{"n_head": 2, "activation": "swiglu", "norm_eps": 1e-05, "attn_scale": 0.125, "tie_embeddings": false, "init_std_up": 0.0353, "init_std_down": 0.0, "beta1": 0.95, "schedule": "wsd", "train_tokens": 138700000}
Each number is 500 + 40 x the weight over its row's rms, rounded and kept within 0 to 999. Layers, rows and columns count from 0. Numbers have three digits each. The size before them is the row's rms in percent of the matrix's.

# layer 2 attention query, 128x128, rms 0.176, rows 0-99, columns 64-127
081:478435568526590559490478465478495541528515571513511564514489476576523539537501470537496548483554558470496512484516409520524494521428440529540500426515421483517539563455447573554435478581465448
141:479496481509506432544520538528537524469514491500515487442502544521556573555515571483534507436452460475447523434523508522507482501472490532441474520524513476553540478482514452491505522410487533
101:452523611514567517503493497450496543529574542443496507520443492472464549472431480529493524502507542529577572571557428476487443530524530480500460499480483412523491514413487549495513487566463459
103:472516473501544534524471472487591499477539512517490441521535484462523534512518491473478560531516561517529532451525415503501525544486523455478465522466536523568511425550454488544490398563490540
100:412488467522502526454508541432509542548509559569426531481540495540455513498504559567471528501538418453486413532561470434532493464457508516570514551480447541533524523453570570507515500533540492
092:529486508465484408486461480419498549454467480473491548597533501514544479453470468468473448522458471532518539475416533490562491496542490551495486407522541512473462507501514513526512571463541487
107:444489484582628508514484532520430537501473523528531422473566534438487528516501536523473469537526413425531477499501457482536503462512560469482492524506463537511497542475596500510479481502558515
105:471431536461462511464570449444492531499453558537410578481513532577425450481505511476451468532583502510458499460569461501501518496492500551501497499481485437510538483500442561475471491582525436
112:471505516497478518483491510449511477561483463528486533505468492456488464541456459512476443491483447555521481487449472484471525511575469562448504588504450521442469571483478534560557536527626476
102:535488528510578484549447499516479487454481453445484443456532437513525527458630497421564458504541443503496506568391509476533540486523504420567477469520548534470468505551439482536471474457459542
103:441480516514478505541432542450558492501568470489417519414485504541561587514498532498487526503461549501442533508469487433530522522450495496487481436529473461530526491468495500514518510519554498
108:418468484404533554460485519520434459516471498522550572479470460453503557453484461485502481516516497500545510531487467457472515543559443454533546479504470555580563481504450479529474532538514487
111:426514489478493450514503525526489495513561533513543545526470520456504495497523429428417564572533540569582527457492471499509501491532502489427531441496477482504526621495536537524514478526457481
110:538562569520524434482497521549558491565520556525505470503450480511521545553508540510454514474478527456476460477526500483444488523464469485489504525520572504515465502472543444485517471519508564
097:501533489492473512570562551489509408548515503461472506509534526474475495537570479586532463455522513542530522548455527437497476487471489549514532509517444466438442524529452464462527578532554496
103:539446460479549508489460501419548530589427470502457446532490501534464500499492547484465466486507551472480572483488471519480448492462510455444552506541504460519452503565513532500549524469509630
103:475516587541462504479432444504491571485450514472510527523455502407517501416426431465523446448479567471571494469526538413536525511444503440493466523523513550519491584499542492490521435536497466
107:463457471524507446426498460546482451434476505473496408496479471499486531495516496468538511520471496507531564432479477482531493528485516562455480574452595557432477533473436428595461467505474492
102:535473504525506454512537466467530449402452496478525469490494458453523530443440502462515496485534404575500508492429450459559521506538540514437536503464473569548560515496467545548458504461425548
119:528477542489456438506564403553524568470501498432543500534516440431509443457463488590529445489458518485484550520489514522569469444494462499525524505528493444462472428529468521563427513567475556
099:513490532416541414500461482503492518532444491420463474516508507528508484465605428531494440505462503484476516533516508486541515461461498529487495549527560518422461394487532574548447515479445554
098:498425434474449442475439543433521456538525523468461527467456511565502496530458379480530514465405475459547513533467513489479444456478500536457482478506560563516544506477494490517554505424496499
099:493546489442499404449410526529559533471487548436530536504549473475530533509502407482491460520524533536516569526506475490456533477526510521520523566434450499483498480450493472507532444483554451
097:546462490459538538510511570529490512474494505492519536501438475543460532524508500561463469488508565539542557496485521562494460570549513519503528452500532526553473487564512513601580512454460453
107:516505436386425560507460541488497525480421526563514477561499504502553478512489543528481477558519457508537498465548471522549554520444495485477508502456528521465475533508519406552524426480496434
107:441449466528412494500512580466464447520500432531523471532426502464509519516475421540463505501525505388558516478460475494546480444519482487500534490492409592482485444543477437537459423541405523
116:455493500439528525526533477457494491440539556511513499547404544444399460491450563569443503533550549454525476541541508502449504503429461478566546508461508493486498447380449480499456462478579485
098:512519498507503530449471480452547505528550545522486472500489540535547491444409543486465450499520467488503556528541517501448496487519534461481582384519588449431502476555463437474476521525458481
097:501497461573467454511475523508506529473471509443543574525495540525574483532475550488519511482494512559457495451421506529432488530525488519524506574525537502543473499510452519471501434541507551
112:460538546484424501495552493470479527483459509477519564468485472564495524448532449550488441507513487541502514564494541492481536574473434454552507506535546461531499465521454544525572434408505483
108:495510501502493567444517536577505550559433480491598525489462479442523534490439526540543569461525482439464450510492501479508570527457430504422589489479571495539493445419537443425492516466454498
108:385473562537470555443544449476426510556507534560501506516443545417481484477486482440495491422506506487528514539499404450443453590558480522461506577449457480539470453476522527537580535520478503
098:511494576486515547488521474511542486444555491499458526505516557507526406507505453488528486532552551489581435427454457537450500513467552471502524534494392449515537476477530467488479503514561479
108:440458540442449539462462430525487506520481559558518503460553494433503550494581524542494537554580532576486539463552497527462487553540514444547499558524525515526509501503508522513561526588558601
095:493493446495546455499469558533461430438502507503542478469547509508489511507447547499496561486491528528500565533541511584553448449484449438566487474482495522456520433519521462522473461509486525
107:476544504507481542509466516498487519559547577543510587477496486503503440526546525559511454563546360500498492507488496459496505465457430545444512538472505535530465565566406547540455453548538465
111:527462475458482524469514497477483514565467510459529426451533533550531482535506514547531480566502518467514530454402537586453493403445453527449601499472542486505481572523489453480505510439549402
100:522459522531501529458520551537476538505476528489414458468463478532543561563458455471465509438489520465422440532503538441529560425455523482489476448457509417493568553565483519491489494499491515
097:492478526471557560463508511453496502453428533507513510521479485539517399537501496503538503537433602524500475557423476551532434545531461477555450458506455472485517544539436503538463457451511538
113:507477478565625515558508514478530585489513511511555537505510522502518492476526521533552559509478426525546488473544549487436418497464491581464463520450591513514502487540484519495524474532483476
112:626500545456416478510569557559480483493481483469495523554467493428471453520497473581472468437523400480472494439472484538448514443438498498509501464518570518480526529533539530516491601430494467
114:444469495442482508473554502476497497490498429526498514539555450507536578503541448506473501481405457475527562467534521457487480475538487552485471470433545494515481525518545534495486498460415521
106:470513448460496531482521493563503433493485468436522503449455535499542516434564511480552509506532545537498484511490493458479453567551479506506427490466426469501480524438535514486480490545405506
102:577511482524507558435422496491452510528500530507477493560539437477515519486463503523497394536520530511562437551531477575568535489520527558525454491473450520509507576545545543382495492502482541
093:544524456575513541578497510486546465483443450443450499542487586447507536483485530512466510530467469514537501546525444499461510586536432519493440489481540487495451452452438519532538419461478420
115:506523525557529553550510473507471535548397520539464534520494513472473483441439507561426511551490449495512497455489507467491553537458499515484426455404451530446520560558495498535522517471428416
103:486518535474538483513432540470567542506511440544447453437476521570574522523431547454453514522449488537490477456513524520458507489529509478525470536512514502492495560421520496490551540436439515
103:531551492589525531563455490516468458486548498576544448543494496552531535481486471552448505540481520472471478467460499502504442588516513488474491444517500484524490515507478473510407591441498500
113:517522549570545519465493496515456502473483492668449487502573560532442532519533542526476511527499528531458514534511475573535482513513458510456502598515478527497496520520553455526517529505529515
113:487547555534491438461429560533456502394522512456497536473497544457506525474531538537409450514445423555478434476435549503543491528421489509477492501453386569478443451527534498499530562478517478
099:545521505535515533477540493527484530458471452422410515544545476487495472482557467460481474458538513426492535546471492456477500550562470469483535546500515435447469550487510505496387521481495434
109:525503509490451545527452547521457485465469534463454519537524498543563532469486487516543473599466519515439505542497445466490469514433511466512491525499477475553496438463490506454500557479504490
108:562502500475504483492559472478532556502486460489539502532555478496499454533450451497497534539502523492615555518506528519502544554442510440485540561494507510504507512559464446498521549524557499
103:483563446488523484516511452512469561473515519468512541506496458487522527577493475499525469559440451470501533515582426508556435467481536495471465420500446513570483547508472527508520484474466509
106:473536493516422451559413523543429498455512545487446507540547514498524507488528506502507476581524480529548496515525504436499530531434470491543458526563557428449555474514613513418510512483501557
113:518521535454563493409484464495572527473508503494431513494518568509535428541496473506532438507555459489503472553493431431530516488553495512467513484411472463534459491507476547542429455534446543
112:488493501549529519475503491577485471503500483617493508453561493564575527485464513450441500520491418478462516522522458496449463503525465499546458524476478550503505505467457561512489512496465512
109:577511484472508473516530492514506524507512439483501435460530474438464493472406482493433442480540548497472544512437488542478439449508475525501439498467477419504522483486546493474462402463459518
115:476589551567516478537531498429529487577438432478540463493454526481492494464513412494526522485584568515567499517519540540506538527488478540545471523522493527530489412474568518498467436481450433
110:540497518515497537513530536545462477494509515496512575481499565491462534497508538492561504513496491552514521555480569461541548460482494510451497476419457514502533526553607425527457561552473451
108:478548437494521510510517527509495498422477494507597514438562469491492571486471455557428498493515537417439539453450567481454536445592528506417447496467470489423510486490507573416533553536469520
101:459465412469503484548503503432494529486509552517469429432568493434469540530469511436493500506469496558491518511494560556487497530488475489437540526509523452501492539465480501587499508499462549
117:471560516538540497575503501530477388461518522535498483462504521554535545493508463461544462467471527525521542508514460525462457518530459453496527524463517476536465488483492467549486475462520450
118:422500501517504470394567438484438434486486495550460588472497532469496482500425449574503489509539526445429496515509477529487488530441472490491498481501554482475540414518527453522545477497586525
097:452481584489501463475498454517478483416456517484476519492430495482479528508513518477533534476553516514554557515483552522534531518481507482418505448446525492490533468475554461485498532515462475
088:513543478450461503506488538546557485505431492510543495461510494470524488466579452482493469532447462530417485566513478532475541403444497493501450576480525470545523464505482465561480445527541491
097:471567496529633536540508495415499486519532361468460546529470516480481496453400539505497454518554511477514491496559539459491473468532506476510556419509453494543459506507461569489501429477482493
095:530483510518503478511481548529487483471428527507459504512467457486466544496420528478490567451538529554570572597530509495521524466520518459463507470498566501493547432520541483506482499442421499
093:481501486422546493479413459481501472494441411493540576548465538517512510476535513462472474474491424532486500613525463541519502511493537452575516476507498598508455490466488445514550444519495480
112:501483475514545568512500537524561587539517526489471477543506457383498588532440507519485553495512529512474500397510552496495460457489516484542497493518518463529503546519436516552583502549513544
105:538522497576493522493545478440476466509532457552566514455478540565462501404558501503536482509430415569550534526505512489517517511539560552477513528511498572499500553536521471438531470545459475
092:405559543413488528507502590466517435483492489523449529538464521537457545568529515482480496440515505494416558555519495501459525424545501470513484504501511515472498478495459484466470497506500494
084:526489437524505530440509560544540572461521598472484498484544485582430472573485494499506542432469492525500505476511477418441459462431449487534500506528499459512527457501526560483488522475475493
105:520487516441420476534532559461432506496495554550437525445498557499513490537474476501535504512517426532478522462515487544402540515470500518476458542386548478457506569475544519457516608490478499
098:449497514544538505519543469423491481551472529557555445443471526558511471510536476561478521468455453439508557469502511541534478499472546524446569444471427524530503455534496522458433503489547509
095:459451535480536524473521590430466495457445432474500541516537492567463481454518563513519478494494585581493498533557499553523497513537442455511509492520471486487459545481534555482538407496545481
096:526474483515487531505538421471530442588525475510475519560421461568475449436488525564506477490593547454548578559464485480544493485584485492467546503451553523474418490478516484480489523470488480
087:473507560497502475480465450491494534491497398500515563549470437494515450459439510494570463521485499538521574476515529480526499567466497495486524465544513536515407529428464555484489465487468505
094:516497561491521513561474473407552533516504511498492564498453492524439484460481521504530474508532574527572580534509494500493498459552509559548638450512532510578427535479529507452507468518475447
084:514457438509588531503495599556464467496508488470537475439512525518463571498471504498465520519460508566506510498490540584489513480422520519476446504520480435455487514516490536490504549477412480
071:502439488418440563469516497505503512499527536471446439468484465493461459512511476500527536512448517503511574495540450414605517492623479488525482482488555438562536513486457425501486494498555485
098:455468540469475481456555505481565482544560537454580433475486558538561574499467516482485440503548532445487476513528492514387489430472488521528472498504472524540478443535510559430555498501517431
092:497486526518541532565514543526518477513499425567542524482508513495449514499528517411471548494517505506497493527471574572589510528479530479575599488498533514513542502500516527541542481533484581
098:537478586461426477513596478519522534515538494457487534403415482503530544488521522489507434518469424482510553507505478524550469474549500500459446476493579476462469503479537415423530514452496466
095:477516506550399542512477479492573485463451430553480471536447465464468527608510544507456471580541492460454513521507502527508542463567530535509476495499468509601523535504499476509504500539558487
088:492516487501521443547490490548446530535463556409480501489503541500429438499584496471510454556510517511486519472482506468433474474443483572575486460509481483414509529530510482494512554477556523
084:429451547568532470470564477482451491476542587529584504468493487449427518505480530426545476483470519529470538527479495459528435510489517482539563525486505474543466547525438531502496442470405553
081:483551442471464488542432579472568502518482519546447545488516489555542569551513511512504546471557469502525535485407543493529495459505498444476524539494514494527481480508450499568437557566520517
098:473484436582465531469480505556526495583547463477515489555511409548480438498502510498506526486497514468471531522478444500542483494488540458559552443483474483555496464540485555506489499463336490
090:526504566528509491518464445503514542576503518401487502531440548499497427454553552496489497543463533553528480477489533493508547497571462525494583579516465571509465550571528469433461421512540433
081:459484549479532527440558500533383492456487470474490501437512501426458500509449427541457473523488510477467510513520526516529569529589512502498446471539513512544529505498575481534496473485578473
085:427529551475479469512462511551523545499473513523565587514496531499456478509509523500480532500532453493436444489577488515569560559449506421556522494480460514512504513514474447531513497480531501
084:449429508508415423498490492538520582490428474485501502439405516511530454494541397461553542435449475435451513504563459482513519499467446515480522484459497466518564422509461441507546519483477519
094:530478449450499476451529593504533459473507469462539510467520454551544549470570549556451484487507475590525529537480536435626506501456538491557463522479535535513456499451500403526514457565587418
092:462484454472542472434491477546484421403512530528565503544518490467442450517501518476402525537473447487436467491518526483549548576494518547523508508443512499472501545523447507579475449531516475
084:510527480515495544555460548516403464451410535447458463520472552468516501523537456484523431539455473400488515516501449509529512456530555505494376495462473533489539470516488506536540463484532616
096:504490550483486426527469556504525585455528489441434567517526558534450482536546534426458515484550558537431530480577477512479515439514428517565535512476497482548490468529466528520521536517505491
091:360434447514521514477539537456480516497428503490487517496505496556526480475539432518510494459465479485471449474503468523446470492549448506469480442548483488533525487553515510519494557484538466
094:537474489620556449443541533430480457513492546488521532450460523576443535522466499502515463550545577526559539459481522531452523453487470501513578486508531488534528469448576516502442439436434542
087:495521519515496516576501527449435491536569451496527431447514512505490547496507459513487421556530568584444427556593439542555505538484425475504463523496460576478462523442463506524539495444549559